Weights of a small transformer language model: 14 layers, MLP 384 tanh GELU.
Each number is 128 + 24 x the weight over its row's rms, rounded and kept within 0 to 255. Layers, rows and columns count from 0. Numbers have three digits each. The size before them is the row's rms in percent of the matrix's.

# q: layer 8 attention query, 96x96, rms 0.107, rows 0-64, columns 0-47
# k: layer 8 attention key, 96x96, rms 0.103, rows 0-63, columns 0-47
# v: layer 8 attention value, 96x96, rms 0.0795, rows 0-63, columns 0-47
# o: layer 8 attention output (transposed), 96x96, rms 0.0835, rows 0-63, columns 0-47
q0 075:092120131106077137202137086129110131092133119099136109131112172133133115121101151135148128106125126149143077097115121120143119101173135138145123
k0 061:128135134158167148111131168126126095121117150130124141103061148145116165124152074119174119154135136138147062155147136120095118129132158118145127
q1 075:101164102111180121155121118149147123168105123140112135101133133169107142142128175082135111118113169132140127127115100143099096123136142148123140
k1 097:112073148079097153135125108138127107148142149138121166176120113135138096124095136153152066152073139113123128123113107130115132096127166128126097
q2 093:150151178124122171085125120113123144119145144116076146127150083160132121134150145140133150166124144126131123131131135136173106132139118129112126
k2 089:124092126089114137136115104120119085141147171153143150130119121151126164105142080112132112112139154120132142128110096108129105107132161149167119
q3 089:102097116117117126069125159114151126112112099107156115143138128158078135142159114155137141074142119131107112142092139134099154108132132118118165
k3 082:110165153147144129126109133133129126155133116138124134138095136120112146108080141133189105162131132150153113147098105128147139141099163130130082
q4 093:164128160147104132144142100178087138118118140149105113142091076128145117101068127087133114136065184117108137134133147154160086136121110129127102
k4 112:101161122097141129137132126186112099127142106166145134128146182140126153124163165130144158134167125141111131126146125134122091091165116136154117
q5 087:142116166088113121110141162110126069110140121144127151163150163118104100107095126121154133137128113181119108144135143150113135129125137112154134
k5 087:169100150077156137122149172116107136104138101144152103138149142158169113170109125164136150130115132139160140096147147150118120107166159099112135
q6 106:143119174116145154126147135171094123109160148122151146150092117098108146125104163121134123140121133131138134115132049154139111161145153138172095
k6 096:137127107151148136181120158146088141105134112153149126157074117152142165123122122118120160060147129139105156155144177126127091117141166153150129
q7 078:129126125124106110086123155117140076108148125160115124140119140157163122131114108109137118136099158152141116114135113158168121128115098113141119
k7 114:156123131122147148134129147119120157127139109126170151119109090159128137119119139147114118106124113137115109122104154103181105118155155121130115
q8 094:102113146116129127094133109088164111132116116147109164172118140115157151138121112168158174128160092126135136174143102157136133179121123131154130
k8 113:116123093145095121115142131161150115145109157124123105144081119120125130126131061124069101148104143156165139174117126132121147135117105158117125
q9 119:101115110159111106120103131173115122142066142087121101117125116109119145105111165113145148171139169162163137129077103128101122103125131118133127
k9 114:144109093137118122104118111126123112125116123132147119134133142105155126064093110136068110110138137112131151127129147115103138127158111114136120
q10 130:128114151087155143105156143135122155140126168116132104141099133106096079131145129170105160113136124110123108141148076141108175134168142123117176
k10 111:124136165147177189110147155127129117144126134089150107142102129099111110144147083146134152170131139133141098085145108122117137135173166134099163
q11 109:138121112133103141151096159169113141111181097120153169073152125157124103112116120108161112119132109176134123068078134110161108138096140089152144
k11 104:172119117109155132113156145108115145134135134150130131111145138162158150161124177122180126083131107097108136057134117135102127113106104077115152
q12 104:114140162110121137099095135107113143087115147130136113149164154112152110097199139175116136098139101116125135125141167140134126131165163142102143
k12 110:116151132113143136103106126103130156124114156130070104161171153139097136090164070161101151109094134137139133121109169116125137089138124169114093
q13 114:109125120150123104098107130090159089125122114153125155142125147170160163191116116133142094137121108156143128117099146157146065102089116129172105
k13 107:121140135115108096141153104096106122102115078161127135103136116175162130164113141142144145135107134105131129147106125166173097086092118111116131
q14 108:107094126119115155094113135144119118153126133100131120141147081114108165113123110103177139124114094150141162118081133119108088115147110088142112
k14 099:149128142116156125102120090154095103134124153180098139149139112169163131090131117123142114133157147153144116128134191109130148176130088088106149
q15 096:149175149130138108150135156092099132106107138154128147147119136163133096107161116095108102128104170091091091186166148134148114112115139127104166
k15 088:136107099094150162166108171132101130078119144115127103127132158089094157113126130118131130128084160106127166148133105159149087097165151164157108
q16 086:108103127085111133115147105150151112165118088096136111122123142143126069095149137093145121098106115133158112121140102147109138137124120118136119
k16 084:125147157159124160140123137136123146104149127160123123119170157117141148156123137145107153147185095118118112140167154126127107116134107129133133
q17 091:128107143145122137119137159133103080136138126168114142159105171092164152156146097134109136139151116133117106128135112118134114107131120120147118
k17 084:101120104100186148126124132130143137135130112113102107111094106154107094135121125101144169098122129074128122118113145161158143127159164128144165
q18 090:126101127130141137163118120126102088149126100120122143178112120118150156128160132153088130146141099137136071126112108122123112110145132157107096
k18 101:124162146123141094125130132119124129096144133166117125106159175117110108124082136139150142115179136134122178127141117131128097146117125124180125
q19 092:099115098146146081123123122143134152132118128129172121095143161160092097132081126131146119092112124118093144125149157117102121159132153091150132
k19 098:134104123106101152115134123114134143126131115116107144143157144116121117143135123134123084144093126135147092134117141132112137155118115120059121
q20 097:146110167089146167098158157131115140130162091111106181162154150091127092105111132134119117139115102154122106117167110140124139159128123125153127
k20 077:167130170151130120134133146126121131067149104162130130105165160117107108137128143153124143127164119150130172121157130128138103134179168144152108
q21 092:116141098124139124093114141109164124124140141145101120109125116117141144146175144128136122123155133106138157152118085124127153131128150158126169
k21 099:134120106115093134120125132110141110173110135112137126157103076130151132131110124088144091109079125061136113134101156115140153148088112089086117
q22 095:086132077139163110097110138113145127138103136099157158106140127113141151146168086149136148106167117091149167149113103102158127113139129138133125
k22 107:087107139137119083117151109128176132167154151100144134115110092135106183152123124110139109127105147121134087135123138104137174096093090089113150
q23 127:102120081150129114096122125091152115154098136142089097101110129120145176121156124138143125164133130092157134152092092135132192120115139169079151
k23 105:089085116140120121146144117077171125151098104114121167114121104155120151160107151099145126158118072121111117141125124101152116136122135100122116
q24 133:121132098155107134093105120098175138083134134149158154089136168134132080118169094113131098146126107115135137090134158109158165113084129105137162
k24 098:089098101126081122111133092104174136157109112123118133094128114122146167137162131099140114138112114119135110097110131123134143079129088109118118
q25 091:113105086083132133131122128159173117141124115125159140123119135129134145180149119174158133153152112126167139121064102146089121119115117147128110
k25 101:119132129129117073078149098128137103169099125134118122137116107182165131138115131133146143101123132101129103147119105133137148115069063135105129
q26 111:142131117160132111155139104152128148139119151121122110140084121096108138118143137122102152151142151091136119172152067111136179123114106158096124
k26 133:097096114127140138139106127168155147156137178077151116134119143094106104136127123113109133136131121153135095170139121110098105142161105154151132
q27 146:134151151103147111125140172139106148128098157126138112134126100106123127107128135152102164130094210115130125140084126157109122116199139121123153
k27 120:132141128134153163103101153161116088146159167153140100145114139107130109085123120148089123132070137113109119088151120129117124134116167140131101
q28 115:103087112144114170100178123131136125137185109071165144096128118118117079097127124146125105126141074124129113066144105118143164158117178110145139
k28 101:125102205108152130121129115126137146144163157098118142121168112128111119143142137149192115117165122110126082077166129115098146138117132105111163
q29 109:158140184138123133117123135104101142110097145156089144165164146112146122067115084125109096115092106130105121137126151123092124120098137110106151
k29 110:154152131130099136163107118140113113119098163152067133159172112084134102063128083106127116167102131137133145144140141131153114132121169144137124
q30 110:149127122102115112068131108164156158137150111128111152129143118147104138152113128139160098093162154136121115110116197156105100116106093095167134
k30 114:181118150133091153113139095111105117073109122144104122146145157122182084157112127136122084171126107106150110079138137148153109123124144124086140
q31 102:169171122118088104129155141190118150131201109122109152125113139112151120157132171139104118115140153121150095136178116135116119113132108146139107
k31 111:116118143156114134143128126158154133100189159148126103124096139119144116180083129118129111096145109143140109068142116138102103069129138172136141
v0 106:143156124094118159130135101149138130150126162132133111156135113104095123099102148126134113124128166143184083124127107167106136080101159141142133
o0 109:107149116110150128156185073096134114107114167104136145119133136131133100132127140107119110091131123097125157112185132119107126140141168156108207
v1 109:112111118156136122147125096118129087133128136090144118143120131123125108129110157127118055149165148111141135120113117123136126151099142126162141
o1 108:120123143106097115121116164123141103156149165121094108123105169111120112138105065140145084143102109127149156126081122152120115143105136117125116
v2 112:133142143106125129142141098172137141117126115146126158119092129092117110119121136134102110152143107150101149138153146099191116117132158115127111
o2 121:119107123103122169104102134129153071159163177085147125133107130157122120145172120128182121081138097109131127137093100103118149129153093143153117
v3 112:164128117121113165120134131169115105109150147170107088116121146140174151113154134130122145138102169129174130128140135137148148103110103128056139
o3 119:120147120124157129173093132129173089118173146136164118146160179127093130158118154145161102125147089135116085131138096140113152154135163140120158
v4 103:111160144139124094103173139095130115173114137104102161157094076130158125140147113111114092117123098167120157109139129132164150155134143132200133
o4 108:139107105104089137140168126152123181164105134151112111108101144134132134087137097085129138129127121142137124136100152083150101093137110110106102
v5 106:116168126139125130108168193134170090108084133096110171130103056111146104130128143112154142127156123093082137130141119109140138118124131107153146
o5 116:139134103127103116133083157147115168129140114144144122124127132117152152079173123108141136129110123125109131121080150146122042113158117092155105
v6 106:135162105155135162140111162103144103134137157155123140161172107109097156163145151148159141138117165148148106122130129139107136152127125124088120
o6 108:129156155114109126197127118132102102089133173137148134098171126104130116125085126132134139150108144104127146138150123134116096157119147131170152
v7 105:089097137151137154122131090160142106089134108114115123138101093164134136156148124130121191109148147102082096118121133111142129150106153096112166
o7 111:143094119113138098130075182165107076092154136119109156134180135116129139164163117161112131109106139126108100132110126162097131124182106108132103
v8 093:143143134124116119139071098136116114114139138096143123113144125075106116131158151090132165154148119114092166148129116102178121131118127122105125
o8 100:109127105125131148127134153183148101147153100095122117153110077125123137147169157081160097102103122110112147140085092124118121130115086139125107
v9 110:134139131127102097144103085146135111115117119159129126140101129129169148102066100141120080122161172157155118122118113108158125128077116141142123
o9 105:133152098134143120121121123104138129142161156150103151131068168145144098141141118129171116114124075147090125164117140130097159132140137150106139
v10 115:126117156126102121123210122145152096131129131095103156127124099126123122136115129137078086114115106190100115123173127111118110139127136105142115
o10 122:157112112128110168139067129106099117145126156123110132110159124137133120101203093146157146120118092101182146136085105132155126149118100149110125
v11 100:120126138141126175138188109135107115155089140090156125146079154076112103131136116108082124159164159125111131118112148084156133164139111120146138
o11 109:125144125084109145081122160184165130157163129093140117091120117134108121088128101085141110123119152114136150095079119114119117126121125120109038
v12 090:103128122168145127127123159121121109161116107127121138133119168139133142106150138154174178145111113176164115128145108121130127148138149132134109
o12 080:155150116115092092119123146136134131144156119131108139106130138136160106170083117124082110130157155157128114056095158117160091142116127104142116
v13 106:157142131098117116135095119118101126120148157116108118128156092146145141138116137127131134113113136154127171125128138128187150111076119141128134
o13 105:103136071135125113175131086136114162143156099145116156147132107121126151167140174136126080134146066138154104173168120112136135130117130127145141
v14 115:140141118090145099128113124144159126109117123140133156111152100142137109133093143130154153133130108131111143138141132145164146120130147122116154
o14 113:094063088135128123127129141112138105128121154100131118130128093149122132152170139156153145084123112143124138163147136154134119117119103127151218
v15 111:111122144104125152133191097161162115126130146139105142169133133158139144146148118113150092119094111157135080124102118153105108135148145123109143
o15 104:145169125103088133116126158118135178126078133124123131091186093118143145151128105130122145142159099116129134058123139093116150145115124111107135
v16 099:120113143165109153158144124135147179155141122107112152149099102083125127177151132098149150131147132133095109123110141101105110136141128127123148
o16 091:110100149128107100114121126154124160099120129093148132101135131129169117080133129139146119130119130077119123046103126113172128144119127098146101
v17 092:123142134123105073135069147136121127104137111147118117101131153119144151106138101120152114123105163144157117139120089168171116087107131152123123
o17 091:147124117147168141105138109142131108136154168175090129125107094155136130149123160126135115116157143148100123112152126125128137115185151170154188
v18 113:099103147145139137119135100103109131188134116095174122138140103125096083140119146094131101101122100087114133131105156094112146171116154134144135
o18 122:078104144127127111133145112106122131141061118101121122124118145121118103091084114121116107156095129101167144139145170124156147169096092068075064
v19 112:116178094110129159141131152170133138130100127142134134124133153110128127165152116149144150133174133142126222145118121119117126151125142125151164
o19 115:115147121118103170146120127177136165103174130123168115122134113131118144142120126100173128118107087150067138088086114139091070118131126121175113
v20 116:133189114088124133127129147107132122148125137116128110145102121149166144155107122124103121110156179131150151107100134114163120106158114137167132
o20 122:142110088118122129128135127163126179119154095167189121100104158134143100105099107093153156107141136138089092118141134143097108089137117147126122
v21 124:118120149129162129125104075108103098107108076161131136135136205154077123093120119144098124128168153154127141123121126083156131133129088141117119
o21 123:120146123120140142117119169144128047142167147133115102106098106155113107148109103128119139162095126130109114181138149113118143129109124154133099
v22 125:097111112103131117143153132150144131140087108178113173118113085125131125136085123126117143135110131104106158125179114160132134106139150138092130
o22 128:138134094131168146143121140060139151141116170099138150156163157147131152151148125120165127096103128137133151172090175121129124116145108145169144
v23 095:161132126112111165111142137088120147139162097115102129150147141146136140158114092175123123110154151163150153144086117122110127163152128139138088
o23 095:143134108163131142111125136166072134111143099154121157135131134112132137132064071098072141118153146137121114162157137107129144132113107146114139
v24 111:125147140075138117140129138124125111117131118133109131130095159128110126106153101103138146135147115121091090141123136117212137127121082137150137
o24 109:131120109094127186105130157183135155151146129150148118079114064139143104141181103157125116092143113141129157162118128126134137068150136136127121
v25 106:109096138145116161107125136136113106082128144122150111128094111174191177110099128137119129124096160120110087121154141111107088126117146110131145
o25 108:132154112089108098168111166098188116149140129171082145088167126135117153130117126103146125144141125118110135101137155167099136151140100127115090
v26 119:089126126123125132107124115134125150156152155142089150137158156168109144117149102142141064129052100140152118119140112152101137131166105139137142
o26 128:141126121151118112173157117131102144096110164140095111139130155135124126137085136137122135162165128147151102091123097092137141140089135128115134
v27 101:105092141121140113138121107099126152134116123116180117144096118074173123160114125166121123124119098104112139133119128089135161130104136095071127
o27 101:113093099108116092112114138095154162114118121083150157117095121135139108122121124132119102126152141110139113155103106153134137134084137133109117
v28 105:155153121117120154117125134159146092112118155119160132145116082108177154156168128123175161145113149150129166155126113126145122141141130089134165
o28 114:125140101115108143146107167134134154073153130147142142141201110106096117138129147112112100108140125119138092143086129181075095126145103094131145
v29 104:091094135108136117128135099160158102122117161096141169124119120128131086127135147115109142125135118140107120135154164115148133112177130112192135
o29 112:117092115116143131128124134155101125170147135094132098133121125144106128121172171136122130120154107103128141095084108113090094114147097152138133
v30 109:163104133111123139136154076133146128160133161150114168144132105136117137142145080118122116092114082134125129129120160117123124162102117135131101
o30 108:125140107099106150131141116171117138132090141081118123131134129130125156161155115148155153153152094116163115190141086085133164132162108156109124
v31 101:138151142120105152136118196134142166143115149133132126111111145083091106171144144100119179105155134096110154122117094113134132103140135121180122
o31 101:128110136161148156106142097153088185095120108129157127151143102121143110088159115117123139106143141109117125103143110145110079099175140125156110
q32 096:110150108158130100155117133140174105147092135152105121096180124110104149135121134084116104137147137094138149124129135162128109093101136151149089
k32 104:130093105118099154104151149124136111124117125149096131167099111124093108159134094104128167195120130104134144125058110120186159144127101129141147
q33 094:136124125142106117156153126121139133147097122152111099098160163116082077128120128140141127162157151062166144136136104157145136124121154169123123
k33 102:149132111183116133091145093156170103147143150104134138171104088138145108140147107114137140135117118106150091122153102122129173153118112125151201
q34 088:123135115150127094155140109159161155137124131170104109090123169086083095130111129122138122152137139105151148161144092161134137123103108155123106
k34 075:145100098137117149132154099101157122098151177119112140184111126153097130141157123134149082146111112061140120125118093128161209144101152144117147
q35 071:112125095098140151108113145081123132146136102087145160126121098153152168133136137127123121102141086160109119116122148104151117132117100094119143
k35 070:126140153150134110139110114112099100159105093149111109082122096087154123129124130105115159117110106132100162163126175167070105145133143153132079
q36 094:158102159070106149129148186108097063128124176132124106166105113130107145115110091125129175121102172097126142127111100122118114127154144137118155
k36 099:116173151094112107176135134126138192111110109139127121117180161137097098150136151129119146108169131101086113120134120122141127115164135150137108
q37 098:137120139111090147146153157124130124074129115161111138124124134094139116121140087175154168172112125171146141129153115172111113145146141125130083
k37 089:124131154092050139138168123086136119155129105135095117146165148129105109115151190118072133136131148107150144108120112161103128134131161113144130
q38 098:108092129115128120137128139126131114155108085080110109155144132184143123135116188131127125102138138111089126122145173110129105162110078123133088
k38 076:116154152126210121138086123124099118133096119153087128133122112113130119109116135117151148085147111105130125164118095182123118106089144147105094
q39 112:136138172115118141121138125158115100124140123111130151161098093138115136140082144117118133090103134135084091157145152139109099183133075134143112
k39 073:106111154092100109138118185122135147148106104127079108158151135118131093093176146159099136122136104128129130189133126160157088148136123149139119
q40 102:111119082142153108142150112113126176133094100143124072116149158109110137072117112111137127147163117118121144157174137108162152107086144146119111
k40 104:140161167119175122105124127120097136152088175123126138162111132153120136111087113144162145079142131115108140145127096137107122168089163147108123
q41 083:129189126109147133129123134140144114117072115155108118174135138100126148113155117153153140149150124110144117176131120136154136126087153133093133
k41 084:107098122102127066170163182090103138127117113137119150172153121098088156097154110148128132084101156135106135134138117125162140145094151130124168
q42 086:179158133123119117123186110130112108101099161115106106143111131144129118068067128129149106114149137128140136190158168146155137167158133143135101
k42 079:104097075122134157119137098105196147126100115142092140142098118148132114106149108144115137143118080085145153121149122147168141121096116115147159
q43 105:183145119100119134137157093131141098132141193097112091147090130143132119170113156089123154114135125115132090148130132115152141114166106136181159
k43 107:085098109119163106129141103088097147123119088140105143089134160129138106112131122118154129158158089105133162093162149172174106087151155123144107
q44 105:112116141165185138150119185091102134142129150164138092138084139128098134133118118117102165096129138133093120181120121127129110145117138157155114
k44 097:097125086083111117105131121104189147112080115164115155124142142159114093142148126174117176119157132086136161176111156132159124131117118126127130
q45 089:130131122138126118104070088131163150151073116091141128151167093155181136135129132132089098154121153094135126102083151123087110097112078107105115
k45 094:125151103153166101187137126129128134117127112098182134098134096108140156108112155113106066133117141173147141112102107101108105148179124141080123
q46 088:093111145148148091132132136122167122151079131137085135157129171122132150083147111137131141111110147113098164177136120103128131148110128169106105
k46 095:122114147129161125119123132137123092119071151138101140162128091121065130099142111127129138169163129125122120163135113101179133155093123129116141
q47 093:096145128145166156101147166137137148160090095166123087128124110113154160117091111116168154113102121165111131165091095114142104121101129120109110
k47 096:074117152123148113132164116117149121114087120115166129152121115164117141138149107147117110121094172141133154171108148095144171133092164127133161
q48 105:153121128127168120095104146107110112113137108113156119160131080154153183117149154085110108064113118169078128136126182119107144098123106127130159
k48 093:083126177120128153194116146169147126110114160141096143116158190123150082109141147133140114153136136156119176130143106135111118123158159146162099
q49 086:086143115122114103157160159138125116147096111150096149123114154114109139155108146107092156148183113160149122137126153121166101119123124155167109
k49 081:118106100151110139193154102060164113088143075116148125116163123156108137095133162154115162145164131113127141125103083124146132130165156108124087
q50 084:116133150151111121104144175132099133148105111105111144129103076124145163139092140109136161117151128135093107130119160110141078120144097142142142
k50 086:113130136123166120176135137093119116119150121114151119120180126130122119110136133170160121130194118188136142124118133116138089139152102129133100
q51 092:109135105186135135146112088158136188129140110149131124090152188127144097108154134138156081153144097157169148118125105124111149096095144125114141
k51 088:124107121111088120062116109138167110125126145137124114137112101135122141148129095118124120151090155103115150126120154108131179135070087119120162
q52 098:148098140137125130120108114092124086126103134107147150148078112127163170125140124132142123125123142132152125134112100138132121157137097140103057
k52 104:123116127165149129150195125115126130144143068101134149132120168156117146142151130131109115108198098138116137171143128118134136176153177158127124
q53 097:078158115172136139134118151173136128098108122126141141107117128117129148145139174083142147107159092152110117146156154148167087142136118148139077
k53 102:074112166119147141134149171155096095159153157176115170146089140151167151133126069122158148088108136164115148156117125113109102132113111143137095
q54 089:102106110144149109130106099117151123161084144122111170131098118141138149178174155121114096113125126145151112119125106119162101103091112111107159
k54 112:120084090164149127129156082115144131138181153079159137104094125150131132138118124128150082108112115133143139136117123068106145128088104138152104
q55 077:157110125092103160119147106153130104146177201133110156105109117130092151162101094102144144143109132106117117101164114123136131103124086132120097
k55 130:150109088131131122099137037152183130123115153127116146108112103120118090167163144094130125180104114116160134142109116130161163103120126118149167
q56 110:130100146077101124145149125152140119109143129104120142144092094148151157133120166116144133097123141122101112147168145123152103137142096136149087
k56 095:109134162152174143161114158139077107140109143116088162143125135110088115104128105123132140110136122127136133145137116149144080160148167166155098
q57 104:117162135137112145137130115140117134124106122168109155120167101145158120137136123132082125160103144137122145142120133152167066140117104144140139
k57 114:101109102130111091145117128142130119098102118113117155125144120128161125112152107137128128147097125146141113141119141152137052057127098139126108
q58 107:124097076151113121124089113135150135161124107153122184137125149133161160174130117135133137117138119166124088131116138126108113105075091112146097
k58 117:121115078142144130182119112113150122132112106116155145151129117141120151160156159104138087152134197145190167164135125098142128116101093142142102
q59 089:083112136154136127111158175121108108112087173183098144123061098096134132118151108108122153125123143119129144173137115166172097130126130156109111
k59 092:101089103112104105131184132126158111131099104125090159132132126131135097127159150141118188139110151117116089189125152143172103127160126111169127
q60 088:127138133054096173152158112121134152107156164154128147117115126128141129164092089181122149133094113112109119115114111178135104109153131127119171
k60 089:152117120128073133113102094130134143140148108136163164142143128148111106111169150132133071124105130111146154087108156126076119096144152108142151
q61 101:140151101130127171150120136170139089151169105116140118118137120107090168189109097111171132117148064147112143127123123112116137153097105147189125
k61 106:111132167138123136132137130152129121098166122136131120114090123136117120154096118113157126137177149113134158140126107148141151177075110126140132
q62 094:134202138111087090112102149148137113136114114086125190155134106166112147199156136110120122145126163099159119123113165135122117134110099137135118
k62 097:130106115124105063208113155146134137080159070109110138109135113116097143134139155088120121144121132112076149136125126140140104124165098124115134
q63 092:125120131086070188168123146139139160125162123156131143132154135140130145151115090137145104143113103163115142107162111145132113130161143127137159
k63 095:152124151148074138117073087160115125119156139147123150106129108113144119135127067127121131115118107115119119086099136120083097090098101146127093
v32 087:085118128174118133129154112151128139153113120148153092136190123104132115131128121093114153167107091123119131130125150116142144155105153119140141
o32 088:117125141139143120125112138124202157137138131097148100149131088118104151089100162117140134107120142113143150085167113147121120158109145096128110
v33 102:119128138161113135110111147124143121168109069124136108117134173119141163117172126129134105142125109172139111162139130119113150119135152129089109
o33 105:121100100122151140078147109175159142163112153134082100167093134100122134104094104112134132124105143153129134133164108123130127145100122117147120
v34 087:109106155143117101145161133081164090136113129095094159159130084090125158198159129118125102145134126094134103114117122143141124142123152096109133
o34 094:129140114126141123125100117101154121094118156130159145139114106090092117160143110132136131134152106094158119103101130190181129152148138131124180
v35 086:104125133147124138134104112091118150127145114181170106144132166179094115104151128116203123143112092173122170176143122101134136119157155146108140
o35 093:094066136096106099103102148139152145119137130106115114194126126113132156105121138128110125088139138138132111144157122106120115093100064103135090
v36 090:105113124122136165157159127132119141109109154092105145111114142111125090095095164163161162137101108124158094122156126146165122149112149118131120
o36 091:160164142158149114148150120122119135141130103137149109102155091101179158124129091132120150093159106111128147145160130130141120106170141166102199
v37 095:109127072129122121101127143111107125106097102181112112103144140108156165119100089142137144121139077086104172104102175170125137144111134112148129
o37 097:142156179126145111100109128135128062134088121106110134097130128159106154080141125132115159119091167110148123081116129148136113163160126059109074
v38 094:097096157130121140141143131105118158165159126122133078146124161106177158108113122119133140154120091197132114150134068125112125110130168120066138
o38 102:139152119144163149116125157167120140149138146138122083147114134104155156139131091122126139082167063172129145173130127105147157158093114153162155
v39 084:105163140189136132115124130156125150126138099067150149132135117172118148104117145124110128134119109157115139136122138099139161118133126144160136
o39 087:140115114108125102124163142168132104124147143147100105144053135148149086156076133118128113135116154157110131154169090124091113110124150100118132
v40 091:164152164110109163121138072132130142110139092116097104142154098114102139119119154127170132164141126107130141114109120178139138123106108113152141
o40 092:091122146131135088143138148073132102130118129115119129139108070119124110130152108129143134114121148117138146102126140133096114143164162118129156
v41 103:131056152113156116110105112149120149130126130135088162107117138133096104148127126122053155124125160104128133106168142108140118118129109137143155
o41 103:128151144122096161147152137118112159156122119115173102108127097154108095114150154153102153164150144145096112054137154113104169121166137140120102
v42 097:121114144158114106152152110146135102134128129072118152131121160154079130090136159110126130141125148106137139128128143115119126127159128140146168
o42 093:135095133113137108108114104146123151096106166153132121170088141129127106138108128152140109113109156145129153130152156137119103119180147149115154
v43 108:165131132131134121120143173125142126114117160115124126135114101156200134104100139126183138154108109109128082134112143128147153124133121154098125
o43 103:112141104125138118130133127153149114141105111113120125134140146119163112132112154139118130148070131146140115172119105095104121101139094086098139
v44 105:083072124159128130120121112118152114141105104172165099139139149143131166095158112159122159137130096165163117138145109118121141155138136139082113
o44 102:108105130130117120099126159179102162157090160098132131174139181081099151085123106141146130107150147156117135091130115114131090108124071129125089
v45 091:169159106132118099117138097157139131088110116050105091131135089165121136155122112123136125140127159182158094110130105130142111135123153104047138
o45 093:108129153183141113166179113145118109097121138123119138133165134123155053116132118103128100171124121129148140136102101165139151149072141131147150
v46 090:123109136127142081119112107119129165163095110155145147111185138085104120116108110131129148119121084104075126128101137155113153152129158095114124
o46 094:169108143135131112129109141128111149172134114134150107155113105099113153109116148117094138148123178135167138138169132127121146171113088102107101
v47 090:152155125091125123125128142058138104124107118171151132115126151103146188132098087122115132100126086164127142143090095143097123109088162097079099
o47 094:139110119150149147116153159151143073120112144121073141111165155138130146137163062112133119137131138151122103176134142118159143154101118154152076
v48 087:112100107124158158105111122151109151109139121163162087143147135123146154134105116183121143135094136175138107146114062147105143126132166127123130
o48 081:134111076136126108157145175171110124140125174117121119115122152118148148106137111135125155131122101116124167185147128103147126108108123104118123
v49 101:141066136128144121148124149150124138126136159111148090119094122099125113149108139164068110163104159118124106126147106138176096133156119095095136
o49 100:113143108145181120130122096090118153174112105136146099121113134104128116142116149134118126114158080113120147187088158148149147143113128158132161
v50 095:141127118146140136125155104157121202090132077121162139120170123107099099146083123131161111108154097113106163139112153123069128154133174098147123
o50 106:135129163130090100126117143122137155125129109160125103138118103138119177110105147134105115147162159113154143130179132124109135129115134098113087
v51 102:071163154147155112138134100157128133142138138161141126143113137141149087129140102146134176129099132165117129109140129119187111133114118135128133
o51 099:121142105131121141142146168090086171130160187081161120083122147117139135092095139112126108121124069145133164105142099104168135141136084137082097
v52 105:062075126154139129127128110099139115160144146129128107133100128087152122130154175114109111123110150075123105119172150101118118143147154112152097
o52 105:121150125134123128081128099142169191158115112145140093154152105094128101121127137105113132094121133132104142088125151138139147111176178169130147
v53 101:088147154168150137146145122107146116132150136125152149149155065161093137131195144086143107126118127108115080148085160110095124122138135124152132
o53 101:125109095118104129104124138122174172106170146140112117155106125136082136154123169126169095144116122130152137138128093146120101140149129108126138
v54 085:109092133094140137140102174125134153161132141119127081139109142114148132072154095132148175146134147094139072128159114081141151133143159134075132
o54 085:157106111121141146133118154159136166158097077117134121174108107107109146114110140137107114107128085179131124121149155124112131078090082114133159
v55 098:199147122156132137138210160130110103147162106155170157124138115119128119157123134120105103113098104116110134135110139140123139130086126127121128
o55 095:113152128096123089137104123120203122115155132131102132107095121136131164163089135116150143162131125156135121179128142161161081127092178126136113
v56 091:095111135118136112114089126161132104144101165128126123123154122116132122136124109168091174127171126152104135102134089147123123111156081116141155
o56 090:106111138102143146112120102139079121134099116094117142157126142099112114169112122146141152111095127096156094109084125135113132180132123124122122
v57 081:122137113111136127139128150094117123106153190110144069157126157129183118080115109095137164152123129121113112134130166116177132121127093148131142
o57 076:151135129122170134094133125127132113154166147106137123109138105126132109114143159129138111107128079146135161156128119107100124118120104139083101
v58 104:149080117140113136090105096105105135120147154125117121150127105153143111142133136113135119112117151171113123121094105119102136117126167121140150
o58 099:099144188127151167121134130165137122103177150094118119117138104141148111125176136153108087078174125111132133092121134116121135141133141161150118
v59 088:145123145126144137140135086094116145115175148164132192117134159136080117094168128142153077109105083143146127131138157147152130126143159111111145
o59 083:160132174102079125142131138084116164116182114147098115152125074113169165107156108103120143118161101137122142129107119102142117125141112169136105
v60 091:124105129125126142130156152139149103101111150133106132168133090120123154157093144094129132152115128171115099139100115114119137134134124163148134
o60 087:143125088114142143167080159159169119082121172125170145134123140129108128134110135169161135118117126116115132183173116159141125096144133107116165
v61 099:156114129101118150134108134098130104135146136172118134155119171119145160087097144155150133152097137108135130138105129160109147114137182159085105
o61 094:130141120130125109102105155128163121135132165136080144148150131075142162122185085146167136090106128124122129170107151116176101088128118149137170
v62 086:177121136115115137149136126194109161089154149159108122095132158113135134165086135128126052111133130136122142140151116115148128126124117132123127
o62 085:122146141112132159156119123106133101120143117154162109105126138151152150151110159132112121105177113143096168142135142086127144107084121152116080
v63 087:092130099168127104169090134124117149113118084146145107123101156100129124143119113182115194121141152110114158124144105140165121141132093124115125
o63 088:105093089141161102122158170129079145157110130129162170108097185105126152115086111114128123157139138117126125128107117111163093110109116107120084
q64 065:123095126151109117145143110142136144159120107160129155131077106141131127140113100119113156110096117159145155156166105093151109183101158143096147